From a checkpoint of a small transformer trained on Wikipedia.
Architecture: RMSNorm before each block, rotary positions, biases on query, key and value, local attention windows, value residuals, capped logits.
Each number is 500 + 40 x the weight over the matrix's rms, rounded and kept within 0 to 999. Layers, rows and columns count from 0. Numbers have three digits each.

# layer 2 MLP gate, 640x192, rms 0.0736, rows 196-267, columns 128-191
408586591522474498477518513570460483512507431504504516494502483564546482492537500536474541512482561483597537472523478504463454503465473497459458475454516483533528552462471506508481507487516509
541526501510544527509483494537489496554512445519421506475482510480515525513520616519508368454500509543560567506541492487573453497491487490538462522551461440487563577525490473535521520464429488
502509464472449547478554525518510495513465544489467500473414529580505471427555541505434558517445601477487489541423489452518545498577508513438431484522453493571540473395491499498449446550556507
468464456433442495581372392449544468535588555569456496535456560448472465565507412486551489536527491435513497541478508512543552472412555535501544511438476383463511559449520514516522518563487496
494430440445562514503516501523464522442471434502484527490468447575480525491431519493499454432576493494487491463457509547469536549491450429464580537559470410544528517568533471452535485507515518
478524582536440483557511407507449491441464527488484561490517547508519470585469573452507549534425488494507572463464517541481488544496461528524496502608459510509526502557479539506492533494550418
507553511493471453492500508532515494500524507496542495534512399551487426499459481517485548482424545522490506528527475465530505469512488465431545568520494489498541573524471474510442464537503463
486540492480458534396542523445533509483473472472456470481471489513542429500542525544483493455545497542484473468518512497585502523452506468452465439494483532489504532499408451515491591551474555
449497471532381540496482523445483497494489552518513531508493564518503572533524460483492580500415524514481453529510468491495527455519441476461541476524528454529471533521463477486540512482472513
580509521489476494568482499511532494508512471505484476422501490435545515506582453600573442523472467487574472474485527461507490479429497506520535487567527533456517432527469567462509548493447504
499451493513459504508498467452509544549508554543528502524535556471531556523478515523501493471446446407546502649507512465578452504520412501468480479451420445499440484549517419501482482492416482
557499507461489465444481482514516542513487486549500505574477484472521437497504523486506446495493500480477399468526501535485488490439548577552517560506499503556509528489512497461546557539526528
463509498538508484535525424523540499465522478450492494499426525510503550549520474494520533471462533491510437529534506537510505419490480567522539501506507442516512484504523559472510508485516500
479562558400409525504515497540526482459464525519532405489469530516559553519475473501550549505443541527587448470563539429530523498506563550505456522454528515518481529587495514510503424517503576
508542471530508526459521437563457616524450475476532444520485503409569503538459494467505477479456579544498514582481514441551438508467493488519422501468506475543460499457516455478503475486541550
484475476498483529488475455530475585467485554473410574543471485452478548508492519454467534498422492508590490467491531470497516470443495507488554513543480509531526443512559461436454491451566445
551501528536392493542526492547485473458552473531486498513494508534455402432446507478481598489562443447506479504431524556491535531466538483448467446524493535533498508527483510503523532467531485
418490533520481514481528531598485504439531525473555495512533545483532549524505536473528526484485447427529534520479481492512525497502490569456495487456493496471495529513489519587478513497407465
479528493446556437512455608569500483581461453456529465442499492496575475479562552490516515478540528498491460546482432475438473461549534491402519561566482537476517480443559505523520490493460561
499517480509456530449531550565521608466500502486488447484476518543490496528507542547561475533549509433481378548488494486516535450514515436532418466529494453542433476461484535525549433448529461
448434483521469468478505510475481472539559486507435544514497496520475511574474516523409480507484552488541479556541523455526489565456447517501406500561510457451498482478541488497491432479511465
484530519531493457595527484487540495583499499467439536456536536455519462508491517499564513440436487531507485465506509527499529429489497491494545480444487556558576509496471403501541494447444437
402468520502503468549469525465517509575524464500464542506489398500473528570507520557510517509446495459469453482515522464507453452435416548481494381483498493463559496524522477576448451499526503
489466505596548472475455480513551539435485585562515542526484481527523464500585455547437513554501550541495492533489527555542527534496397560571496469478506496505561580497557500492486499510455490
477480472468516528476428510504418449584486554455487468423476582426502395504488587460518507482409431505499562541509490466490484484527552462532471527491489500558468514572505556525452557415523487
466476502516566529504490535510454516469506531508509530499453447484530427442543474510539449492484508465549474572553428542491501519529563530524526539484448506475521490483490527488480489467558502
561512501485475394558489503500546495513485493477560551552465506536500469465511555449470581538437563501516550492464467493492563487494444436508474549510468560557449494521458508452442471467447466
571522565463519500449548398521557468554533493459451492546431415438479430456509518510527556520468541480510487523503451429490518517497528511475511482486440502533508440466560522470443494485478533
471453494536458478429453465540501433446489471548502533521543484522499471475519486483473463449510488566513430536504506456469488504538567449416541511473538544463450461548493498465581470559490497
448518566552569583497520563419505503442584511523476504508521548500421505551548485499484537489501532430499499480557482493514481462527536523519536429518516530480481497532472561512426474462508490
455535529512540437487510448460489472534487452469527540454457460528457534567504490487468517474518506471507456506511472510542413492486575525528556446540584500521523489509512430530466537455528475
534461497478487494526507521500526454482477517517477540525504453493506479481573449535484481517517461470457461509500463437484541560529483499529453501549538534539531502519489454401515513448501491
528424456530542583469478525510607444460559488548473555521490473535492480530533555434506490457448480511510535520521549494475569453521523478521443438534527433443481528524425422497468471475512482
533510445493499477487488484470536495473483517561518578474456476429553498496542470540429468468471426504474490520463571484440484506536424420488527483501443445599516498544517493507532396453442499
500460424478499531471492473521430467529508552518522499508485509564449455495492472554468541428492507489449432546491465513472472594488494546516485443514490482503543582506528429473468547520568452
525484539594486537433525582476467543505494496592506507570520477541494515573502460539552531547474466496448472537481514510510469549514499414466515533451493547515498549519536539463535559464489538
492521456487445459541445533477520460464538508530515567469523524475576550566451501463526507491543530484488458470420554551477482581436490505626496498492427578451530523422371458436408509454512526
470509485483466535578488416468464432480502504540450413463541505443497563504523534432460468446476517438504458444452400416504483417452535476529498549416423512464504471496579509431505533488512495
469487467512497556553455462496481462488530429454454453435477509557567524544575483569478594578559497561497502547510453469480548494512564483508576511511480544509475618488565497478550506472502584
453459468478408519514515546463489487573437508493494510536510481475424509507540467476484507568469534492544446499440406562543513476518513463460485546495458511494541548521515417503402473574518484
527552526487533497498441540462569535441496535514510452574508516477496451515462507525472517522544500459537497495513500532352542467549488582554467536511581449527518522494474452511567514509481523
460468525539454422502500492597509559538457493492533556557547545496483491535543445513529539530533633489525548487500453511477501510508523438490560524548380447449508510463496526577528464465547523
481501464539434514527482468506552491476506493559392518475531502511505530508470501529522499504503477533538549483490431485484445532538484442540438506489501522508511563565550501462475521491432506
477511477440519477544555454521525501477549574485468506507434517509522480442485460507548476485478526471603526465525498501448467532502588516544434505446449566506509561529546489582551483482526457
454524474513564514576481485484543510540559452439465492547533473489452578529450481585568446484511502492440486534501479596565558490465521419600534482399480457535505499515487497473487489544484516
499464542445514541476461495450516554491495531472479490482536515481455514540442475436584563492477463447512540536515571501550515535461484537551469472512488553520512498445508457528508523476484469
496509518417511451572503540470438497549480491572460490562456446498510507435489577471514428558575567440495508439443408469496451567477536513540518496512555494448491447504499530431453514553438522
588472553496368507509521477521473488563426489455587516508522547590525510468533499513510487503475552464493570530472567497501429467557535490525498517540488535496426490532510487515506440472559509
484495370450428490456492561533547518475472413492539502450537493507546478484516577562501502536485453569451484467504511554508527488462540555509548479493485433477493474422463481530442466452497446
435419487436409483526551510489551508520464517497457473482524471532549485532505406464462525415540531534587588499546537474510575449479533534520500528486566484526481461498481464454437485553456559
590487504448508482543505494546484554447486446468482446519534495473480519537464520604526536517540505415503481492488467520451497450447492521497509463522576500522463466496450523477481473521496522
553472566448478512487503432480502581555623488509502471498466452487437502515492503497469557440440490460482465493499436512399509451528527498466526560531426449517501525552523501509532506424455522
481444557475439506497513474529524540464472538452420546547465517525464514514433477555554457582532459487514523508435522498514487457489566549526544444459575528551480511479535577464448545500521446
523527435505543494524517578517514497430503611448517477416509501492494538595454568484482512567475486469506499539500504487497483521431509542492427461554545545539497519451424452468484493585539483
482405537492430532559501494442495489514475523476457516499473501554584526595527528473438514486530487509555539431504487544528440491461459506527524528481455500450479523505500498486471466505586515
478468521530510525515507472477528561488475497568443557570535481494522532491527561486520440496593500545483463542438509515522451482476531529468465586532476484516522446497465527494485462496492453
472469438409505577491492466526504423472473525493525588555467507577423483432518543500437494501508509546508555508532478509454506459457494540480467449524482466631469498471447524526530486460450493
517517558504477527484503528472489509469513519465479509484425487487527516538529570414512505544474458431572438517537510499510485550474556475467496544527488581434497526518532517506545496451503559
463513531443453538556410435531456475477523510533506495478591494553470507449448505568522507500576510465544521459438477489531565468477456528574523530460488419536483480482551532498539503401491514
494507466517504508483491464505475545447530503420565566430524468524511421534512552471471460554517530500515500510429531540488543466505465547509446547515430472503543519509450483491514516465473449
448497469464533526493511488499552473560613498407528513539491412554506534473508497507544452495495572514537486582515460527505460501514539490521491508623467560565550495543491548500541501517539420
568513526426502461410512467530519527497509462462455511474550476553510530479576497587531481477548454520568478491497518475541444520572502511542480440459535536507592568503535563488460518496552530
518543495473420501458588517478506504547465578488504571505469554497483536405472498539513453451436486561575490412438497520532467473559432462560529415577443529511451586487538469527481448528467548
525517480436516555461557441427440480493580545520504536455566477472531509487482560541490435440436516487517467440527497467532491584610470398453502409520480511511509436512456445489473525488446549
491507463483530499474450497495420486501500494547459475556545508519504444413480549522497544489448503542547480576569479458530546525523426453409531550435500472488525426557545461466488492436480584
519555469473453463456522560474544532500535413494453486523550498472470457534546469522493485518561575498422506462473410519515546483492480530531540542514518469497483410580506514480525451429451473
528544542508507456530466472465483579495437492486446477508504493476531496531499501526516462528478506550508552475465518533445523425446512561444588554417407511553510491507490512483480354506567476
430427469472487550522482471451539536434586444486489464467492507509528501466435528402435597570501444494451494551490467483479575507496498557525592491509469519473499561492534496523483484406483423
446476445491464508519518426443492564500456524457475616526510493489471451534477479495500509514498462535477494474514481491497411542479483560533498547461560466470460540482476450480542486490486500
529503527420478533539582492490491496511496472512483452584521472528450464536519552516465446488456523524562444561569423512477488484419540442467538458519496468499514502510508553507478490503436434
462488512486548533468413562563502492501504518528562528562489438586472512546580533488485497382563520505514566461492586526586523520515590454483497484518521511534527403537432503518486490485479534
549541512498470448447438408543553475451484485493449543502472473477530483471477506427470502508534529520477494533475431528498568438442551571491533509525543500513507463449478416502500508532504485
# layer 2 MLP up, 640x192, rms 0.0764, rows 196-266, columns 128-191
482532455427462499432503568540547489499515502549568482543549452520551394524556476520450553414524522557493503456506522535451494512451531482538510544468514392501575492502440429466543520489432481
459526460505469509406415508509512522542511491559481510509448512497564457468527468560503477552487539511501461471489464497509516468451504549464437524521513494428493509574573468542457496482475441
513518467441532557534515423514513583540500533513491499510445454491429566552534458379462480512483512482544573504533435513457461507475476547547497474530450500499538454489525459525482476470479545
545495505523579468485471574493580514512465502484479472556512543496536497533494533440501527506503415489486581508476488351450464505432494501539501564510504540483526493495438468499515488519478417
538485500482506407511491499485512421485502483565473514450458531477518572505500449512521488561505494533487539565456474489555496506446454493450463473493558520492518513550460450438464515502561480
475496554527500575514542555518494536508424538479477488526535461426452497459556508475444546406551519499549471520532431519532594504485440503523502462516477520465465478465500514447499463495547513
472588536480473453487524494500469467464580514520476540422592510547460503454576455545551447484501448490498497461490519516499520571516538473477504465520446525500531538602528458423474507472484497
512568474510484532556511433538518457536493529470459480526469508524544555533525517503544541469525450477502470442461519531501487515487440468462505529473485519523509497521539520506493458467534471
496522458494526463496477456553557475461488518559527422483492516525557504520520500515490551501505518433487466474504505478542485517436495472500533436394504501431474500507459512507465460496503492
534514487585458511508420485531519535458561484444556493536425543541524467528545469500519468474573497463499546517561506502472569525559502445546529535430482427506539428442483492477583507465565472
465522466560580545470521501528463479518511487449453522427487516538457522472476492478555558485401497476483522514530538509470516550474448545541537512537541473420480520498420468472472501527468533
497504484535516553530529596562540511476443483470540574464509534528496511476447514504500492511514471514481476521576527488505515498486576483551528497496535471427494533515490520507565446541416497
525499433536530543432557535627501445493433527474507488491611453506489520443514442487560456476505416436529452457507562468450516595517487481526501499519583466487452494490485560556458521491517458
442510481469475535490462485528570503469482550459516449529517448493447449609463553482509540543476466540493533451532481476492469487479520456501481454565556501514547484492541482469495492479494448
455533529462594555517483504445511568434469570421461514559492449465429480454543455501481494583448535521541525455476487459489513535514479563484490527488520561500473492475564441523475499505519519
434507512469513512519485477516439535478484461503506513494469475465481525470501485519487439456458468467512446550569487555517536412476560480484516499484479544460469503533504471511454479494508420
519496527540466510537504541480494463523509470427491488514554497457512548508530470508518545511482461540435508499472413469510555506489506533424592496515465494495541466508455546523534450504383526
533490586481498526514509481495541442538431507468497472483464490543536472502512533476387455522497447463511580516507534468489541497505484484515469498528486493565552534488559532522477572524463615
470496491506556446512548563497536538510572513509487554481477455482460514487459436442497564551462534555483477553486416487518521464499569460539499456547492535507545520495439586524516472470459471
472568486457464470494486519530464474475530558470504487541497511502506515471491446505464507537447473452465559503547484510484397528474465518531524430555435524481471480539478529470415486474472539
563552497577509516584513503501452481468518546386574481462485486499559525441449499562485523508489515510489523499529538488467563574503543491502516558554497539519462554477557501505494510507441513
472538559443515452470460506395497493575510461507454559433412524522496487565514435535482516457541514490540494590490572512489638455493486545636439435497561550463527526569492508521628524531528553
451468516507431480493508539501569521467477623535494553546465519486519437481483487557468482421472499550502496537448555497509505513506449517440503515464490541454436517459481481486417529502465543
380586488492434444454511539444499571518479506513521552525449455471568498474454491539450518587474554545422440519499450435549528459485579420525536591478530514423503517480561520459476496436575552
547564606501539485500525475497510500475464507517576472426486486505536492502526491490515473490483447425532509553573498469486498454530464565551476515546531515494453563459471516547534513574512456
458571441488500506485473485514576452443484532487502421474495581538553480466461530542509522496496470529533419429541520491469507501547568519578479508417492523508422508538569428525419504496519445
512501487479452535510467568494486494518501567446428468512443549470511548541595449490441519461548546559479536530498582474511486465544575532500475514455500453514446513542481512485509547541432502
536511464549521473467499496498500476493627486499530523572430581551484408495509530495498474563514500509528537448519520480491451483490520407438377525513542496515525501438533533526557505462536484
459561580435486473466518503506541465526534542550507423581518483525515431492511527401520470447558500475421482473511499536462462520559468563471503475465490534520513539465543537436447473503493504
482538430419526477482468437521488496475521510457496604499508491528536438554499476497568450550511448509507486572466464444480522542488446518498480552564466526543527547518507483510448569496473430
428582486563497504520577564529485451497527542430578556544475498472425448546431477517612415507504571484433415476510487451511426445508456530542487514522471573510477524442451531542486436479478505
553472458469505477493521555433515577499507525446445440491532482531529498483430530434490540492483484515546518461506480566500505430458544463437473516451539526473489526417503562577556490514515512
610527456517559541549491455517481527518431542487462500473486489414524473456524558451440547522524498470524449590580453503451517542501454539483463479493519554568437456496490490499502563463549474
477527445516551469475459579438478573537478564503565470542494405509464493471454505508464461618506528471531535525554548468445489517577589491520431475510522475492526526462523409463481524458509551
433566436507540478538439459578478453474530512519460553504472501487520484425516486531465416494460484527421511557508497465469465504567524536544512555505479502544450495559492522475542445500495485
457514493425504441447501477481510498517406456577461427434488507498552422516528517532475504486569446484524500535490431419577447471475402482391540518478574470389553433472468506427505407549491452
484491533514562485483509488543546584470523472489524611471555479513493465552516447433496518470517539467495478467408564582391525435488464476568534463528613557497469472457540494526476499503512535
517523493523509527536471477478472553528512525479485513468507556490470445537431507513558456531486497479439474511520522510517517509529416511530494502460558473548498478466518574592448553416488496
539488468501521587566508468448509466514464491466509522495468466505513489530429396497531413451468489527540537486501489508528444539533477489480541455441519476450453478511501441480566566500464639
533505508494555485541498508492470436493434459610524532499525537477518514466560491480501484430543527513545471492534514530463450453486481577558549442502631524443532505481504533468486517569424496
491490512533559470432432469522553489490553598522497500540532477533546477491560510551507546594448527497467536610416427542531501479482477558444488406532440459473524500518509491542457559487455552
530523523493460479500571494457486584426535522492511492589405542429499508505485504486499468498545449528457528469548510471505459496413546465483534523443528464467454389481457559515489531559480516
505501505513478513584464432417456540559548468491578546502516455508569500502441485493434495512540517550496583480502505547514532512548496504535508507507509506583523501492518507488511452523513487
455492510549463495548456452460527560516505472399533396549530541525523488514413503461477506496511493464496520475423576514434457516535534504550461523502588547462485505554505524509500528446548522
539473520461480537487491511457537524471502515531521506435476567496561488476469454530596504540455470565471546497508451450572431509515444488508454489466465499489521488515455467472450498460410517
577568532490521518517474519440541468509558512426574520494503468542467449527476530436523519534482497536541463456535494517493503510494547556446497512499539479475484550518439567533448523537581423
502538497493602446522471488520527479406443566513534557502563453478466448496449505538472419492455495570514462500486473417484547461522500535555502554502524433466469488476403462518559538551508336
530481493571536491502497429506508512413475497447460496474540453523482530446518502524435475492512522457445527537568504521496548496516553502436544547462532510554569482483514488469506477569428444
430491477509480527472495499454458505467507533547483497513521475490535527469540408502515505480551533566550481458452479514506574545432544537470487479490475477506555557496536544563476410467476508
500563491561511543476536463539451465543498504592510467422508520538456446535445445483502502525511505489433479558519555480469474488534489520514488478519524502510534461486559443527486480500527495
514474546559525486517476473423500554531451494486524461522516413511540480520508489464584543450421478520470536480554515566528495450512542587491521510503532518474500500447512467501496456612494467
495484442494505526507570455429498585596522539485482464428521508471522462501498502505494483521375447501520457499465538590502428489510496482502555489516449448444563490487502473515504530439580513
472531534504452510568558562429525493545482580425488532467400487505454525548522485510514474568471488541444523512514562498446571549460569513524479538478532520481488548543419530433509464450513413
527589463443498464477538505489556553549502474553528543470475517517524470472484544521444432499490499521446476570476419538535478502503482601493570506469487566502482468490473514495531516518514488
483478558505525524529428398449531593510435565452540422465511529463551545516508533501495521458512503486508428529581562530409448530538479538511492474573511497497505475489561588525440474572495499
534454488587450478425508532441499527578483493513509501534421503534461470448465481461526491502482481460505551462452524545560507449451497457509521492538468482506502443508487443545489561480487506
434462549495519488464513473523579459508499444506455494562500449481468570520493424494486445444448486523545469443492461509429437471538494457525472516437498492504618461488465518536489598528444518
436508457505534537494523419499419516550525464470449483476532517501520465448522458489515524560515516550559488477514532426458526521519532512475528461501497480556429527519515507483500414498505546
451483413452465501499476459550536489525541555499464510512518516541505486471473492529499501502532504546485488498506526522514504481489505525528405561503520495570502483426492469515562465472528347
468526546544494480425413477548508527485487503451515543509433541473506559547495550509480497545470528537516462501562460499488463447526532487441483477502427453505501463452423460502523524454474482
460485488498428473513472476509542523480495454499484546508500475516480531534532437468481503487465504497504478555451477526493460508504564537503420471476512517547581388564530567533511514537596476
547484446443501519516480475470453490474467473439510474430519515529550536505480479517526522537541496447523495537477459449532528502515490448444577507480468542476502477539511443437439453508494530
397462483451496528553546517473545457474490504514521510524501552576508470494537463457474402414518518471440471458551486515507475495493473482500489551480509466484499513515540460436481554550493506
532453516596470568524509525477486465487455413482468457515482603562556468491456490553477482512454454555547447483507538513489504529522500469494506598549505509565571520485504507488529488490524489
458462532553420483529472483549482448562437573502483519511417521477551503508546413465480555541499459545540472529608586597477510484520497532547499568537450513503457535566505523500422542477523599
502490548471552481461570497543521466451478529455516484540468472453462545519493539534461487419466547508566517542504502583465492486521486510495462441545450524434477487491532452525485544535470552
558480538469486477518531477453501538479479553519474491540519494433500497511477499496484462438491480464455465532505512459494495478560478564518468485470430537422514438564513531559506464453427492
467487408499548478507517466489488511513446550488510508447496447495515533467540455511482411503447520468522477519523509532519471520472494420501435455536392485507441545466495488494403453436507470
481493552523466525466461478505504480484480477524509552530483536555484409603459497461498428421525505516453540477526447534460467471520512461519518472549465520544501468532543564426444545478562493
437529501466495574529495484610457538439464500470560470556420449496493478553524481454499559527497476463507432543473502568517521551484470533418602487576558450428507520529513478472504451493518509
493452428436558516411465509502571469544549445489482482437485575487498453487506452452549510529515488510524440520519489485490519493529509595416497481457513519499463482528528498528539551486528478
# layer 2 MLP down (transposed), 640x192, rms 0.102, rows 196-266, columns 128-191
516542511556513436547490487521536472473481444536471491484465576545440523506565433541498448508510459485486465510484566550473488500499520498444483407545463494496550533536471407487505544529535485
459506490516510426478438480492471509489449471480425518496493493375488554520515520470467498502496453517526484522468498478558519448461452490449474511587466571468463477531573471430529530571546493
520437493535431543501486448531597522496508505557507555488531548468517476495464501447408503506528525485457469525512482490495403473501445484513448419552504503481469552426502514492446453466571522
600571470525504495485499464451450588528507591459597532517444492561470485439562590513461509439505519512495539484498418484431511537509473484602465545578477494489517486477469483551504463533540508
499503467496507532563513525519458496463540487545546549480519537530498485419477479459511513519523501447552556560541567487570521519472556491535542474504460465444528504418473385519525446517506498
456516511556585515464416504569549485478459484522507426450544533551525475467522540537416501519499447495508452517575569352479546492525488523460490456486523471509525538497473506533484511511533507
484540407601545484566542573511545581511506605547508541495486499565500463478522494539516518477528547499484530434459496541454524465508499564532483511517489452478515476523485508473471478498550487
505390527557453487471500568509508464548462504548595522500542464526556527485527512483471518542454503410441510471473447472488494472433509445492477555519506543488528431492471493426508621555499441
506471423563505511467476509490517496523522508484525448471526476511487567456498475470519554560504507480571487433531566547570474461494495524476477466490530510495479446419518431471490541448532516
437507580515538452555444520543518532517537576442464538572479455491462471481516520426437489533530545499510513442502510448493510458461415510442413578558509548471496517555529471467508426495490513
559490490505531541558494488515478530454477441533484538519465502576462534583566449535453497541454418523518559522436517585459531510435479541510454603472535514542507490537485501460521509537501497
444509496434466505548492467510513493456460509431493579514495488557464472533494475545522513466514523523492466454531497505465511457515357434514470464487548528517511550556470446506533471516514479
431493499454527461523493481537454419487533479494515550510427469537462506467446462609546420517477523439465464537479457557466496490546491470520456453566545492505505455484525482546513419506437501
534537478564552524474477514497472510540491472524516431496486469465459448499538573537483515519523417431450401421471496455525501576536470517518516480471458467469509558446530451482554530476533537
455528501533475523497531486447495505476499570465477505485461522506508477548501510496450516572498568501516480471506530441506529533477450571524416507474510501488470566523496505462517514440532470
464436495495503507438503564475556463565502506510523483457499474504544480537556563527458428413502528540516512493502502464448447481503522468501472495585440539483483534516501462511411548538534465
527415545434514531495492554519515519550534469518489514500510484441494461476497469467485516500508452510534535446414448469429428469502457495503529478494524572523530534501497536555432505488524525
451519435536551564504443516445490513518387508507503457527477424547531474517453543456451512516545500543519509480494527471477500457424530457536545494520442524600461565528540474582490434549538563
563469527485511587512449454517477559486501495539549398538465491527620500467421509568508526542457472516534438442539527554556545483516513529543377516492508460495458493551528440490457520480475472
474571478412478410514484529513474493528539515538517517550589530489516502536493524471463493529485496537506524550480537445503462489467538480602499520462528491528533577495458519523498504545538557
438496474444469500491493520485499489582582510521519505559503501534497554423521521512491503468534469536534535553524445519528538502470506474453547468531540509594490534434402442507463569424514494
464551542464451512474477464490494509536449506498563497487532500417485608504507463528529493531518447472491420479447433422496568510533532498522430496512538420470499493452517481487491496547506569
485481529458538534592485424466549478523518617464519448492537461467494537492565514416510540578483486485454514531547414493498432468474468501547509507478529534462467488507550444535517524524501515
522483430519479455527448476558444511485486459498576482499494466497506462543496418467501539508602502464515491430547468504492504513559522467532486436569449495470538531504538585527515400474477513
512439529486511545493561531441467518465535481550533465520501485568487403551475528417516457485536532540490470483414446526453506511497477484471521498502466533518539570555421574485544523480500538
494561490481540508511456469491520532484549452454531521464376479489450439462437409508543434477485472535504524538494411428551482458481566570494507510529604544440468485494515545506543558570467482
471518490519466517479566457508466510519437523497436464448423573521560502528519457461528487467522400543483587552486454454481477497489481540514461579576460457462455517453494553482524525492490460
497480487484500455473442604469478483445525489482492525457464574526482507507496513469550568486429523474483549542560523556473513490431511468526531569482479559484507457552578473427513504528460446
492515565501470522522500545447493502453495493519399503555468498481497462415512481530556466457517429546482457453573483532477517508512486546483506521481581481415548579516518452506472490466552600
570550470424488489480553458497455521495519519534429557508484490448490537495599453558464454520485563523500502548531547479431520606554531528543619578503443519500519459463452465438497434498542491
565516552539549560467463480565449537546486495447489523502560450517509498534483469422425534492525504597513568467463447495474472519483494468580422509464477506455462475527543501507481463526544495
461526466530539479559526536466526511447555473538511497461536483544509455507463499428461541469510435468533448550467500489437515454584515485517502485558437519471515481481456493477544463487454449
516422461503528597450479455507539460492556490491476584523450540478471543506512571448531485440554565456517500450497517465523527378491532500506489503528510429438577499527621518494515440510448618
493460511450516524527565514598517415453496500465540448443477494504533563446497522500541521481496528450529493461500481490542433528512471526488527527444549586560528521552580434491456546571507449
553483522542472476533405505523426495515498607560542520542539553574442558401417390495445445467488467470507491490500449523513483506553523486463514452459461531551510481515462507484499536537575436
482517507456351507475536535498495418498454518536470536516429540561530567506505403434505501530476510570396502507431537497462523462500544434502531483514494463444458469473563518531510517567500485
514557493520518463520545549487483480488386449490537515439529566540513544480531460516531459442449432538425534410488383557537490556523518487488482535522542489517525398466575467500543499499531460
492488520483451462444528464600532541570454478547501493463534582541569478533488447482547466522451553512467505557586508512442525513455532537545510444484504458492514527530492614532496478517506561
541383477503579445530489508510523553567447489397494504497526566533516459488551476530474455518478503476541476505517476499538494452529542482502512522603486566497522533520506514469426553574500490
525496495511506521568453493523491511518525511494430547484523482499568502577505452555491524529563618523475497481501517486531485494550505445533467504546479516536551520513514434493501481483501488
524426562554595471519567479540562421423646528505498543578508522477536476490486511412521479498506444474471512512456452498555530481524420460458522419508526571464491457437486497461421494577486494
529468514494522473555441477646484459486505540518588439474538480519527513410564488529543455453518516524462565454437484549475539644469530513496501489491494464467485467479480483528474522472503433
507486561517527417467500543499534472460473490549534537567556538503489455547519475504556448483425509492426530468510442535509453460484551498475514453463501506490561457489466526518555518488533530
452516515465552590495444517483486433501522526561518481587522559501418511489472465498525554553535489488477519572507469530514489415529422477514523533505476495475422547507460497535509492501518538
550457495523502507600519506480574533570497468506425483450556505474581502570482536534533448544530430492509465518424524497484411572501476475491519483532492541512443466534523606557472483563470461
449579533436448493476526571529499561484542517556470524501491449484465514414522498533510533446497439510450556462513441514496523484511441525534522537487536533528473543519459457542519485518495539
560426452523454496495451522589529485597482458540469502532515446517453519492480522484480515525508514505557487396514524468489528529463517457423475455471469540543496514509512465472439540473580565
505491603530437435449519443543503547472544506502484509464478526503505432455464499480471484544441456502468539533392538439531486514492542518487481453490488439562540448472505435484535446467511615
523459622531532531508442477523556558506494472564446464493491534497471503463461574507517538478499483501503479548515478512463472535507560555486460505475424545494447531510443518544550586577469507
545455476567527491477473504545509512484566531450485467440510558523511530534514451553482471463482580510415523590524536472446421443518445510548542543488478448443506478424538513494468449414507479
485474499565532414496462504505547480517482514505496472481549483522558560461507481494504518508501468470470506529481475474550521397548476525487505430519466520482484421511522522550494441489418476
506436493591491408423509521411539470470497525552569496513517457384530472528502472533485496536510506529482455473561503487517563492506453546459471594500536496506510499524472503518506535497513509
441540523395516507503494490474507518495547501497501518464463544499445551552509538510483460486491419476472478435530582480461464574516435558492500468483487514524470440491508525540512480490489454
476471502546538498505477500484503492524488494558464515509552528489441522501486433556470522510496611581513547463502537551539581500455529436512487545472530414487443434528555480537466502532505496
458464510575477466487493539511509560459519508490557480607479516466438444436552488495560457513505493504491518540571455470471525568476454528491482539459467467478470457486507449518495543528510483
535520474507437481534484462518474471498507444507596473531498552563523575547525460466472520548440545434528451570450495501486489530510475493586511511477417530473476482479496552533548544429524475
516479473579504481514497505552582467543513496505481499495476478528446501518557502457517570508493511407452518479481559600472461550559524430449496554479438476455546492537449531472448573507492429
543463439468551471437564470526469459468528475525487512476520459584476568535468485499506531538499494433416469458483476512502453525583595514462524503564431556487451478528455573499568499487409577
474540453486468460526447515552550462555557502480493452496443469536463470511473455510378394483450487542497471518512551509510539537417455493500472558519604444508428493536540496549509454499466478
494534480521525517465493521558491526487499473471450521508433503595536467399543504510537524533500459512473589537471412511457478523537582481492513485523527571413506509509498515535492491573434506
445498520486515542408495515488587517569478478556550478447510464447531504499470445498517485484467518469540522491535477574462397436517524503509497529569542484453463551488391574583449480512500517
473491548545429527550536577464542458518519525534472542524522544550456493551526467457499470443556524569476465497497527471515511478548559514554468476516534483555540557574473491511526479458496528
494498493510512570470460504533540498506502502493524469569490609530474473537493536410471600532494449508464484512509531496550473493476545562493459546502446459510527466518509515473513478600483467
480455461420497471457588516492539534419568496511466563529529532563465468543513453562479411543496426490518492493414454485509554510536492517534472476458514525508401526445488545500495550517466573
506522492439515426512528470515513541500557540508498456493453461522449459427473488484453542469463478408543499515541536469490460503471521486433522535496528496527465515521541449489485573540538475
444536505474503471534463471475516561633462492493500495500497436460488488595496514554558533469523457477509488550477489524486513521453544463511489495592529452557415476470530553487515473438496432
501519488516469505491551487528530472550426534443556466468459515489474473548526508461505577425468519485577490530470467435539546457553533466538504530532467482450539417428530432432551505518476562
465456515461457547548466482467420516474504541452535518486523560425475489535544606569555502549541471491506571473501462415555472465530447518531530557529492491527509551454436452503564524441514547
511500494560497532510530529546485507555505518514530494451528485442555448490456489495428545594479442498593485505475519501503422518494459478510490473531507454541431614477474522527549548466452516
531436534519488474567492441460526532483502512412408464488444543483403591425528495444541481526457567527607495503572427464538531511458469450534500470470481386533494551514538464461434510509519506
553520507488468467495546554540525498511525562588520425514456513586547454519508506524545569465528500474480538503398520548527475525517460472548524561465462503509468479498474480522540518491510498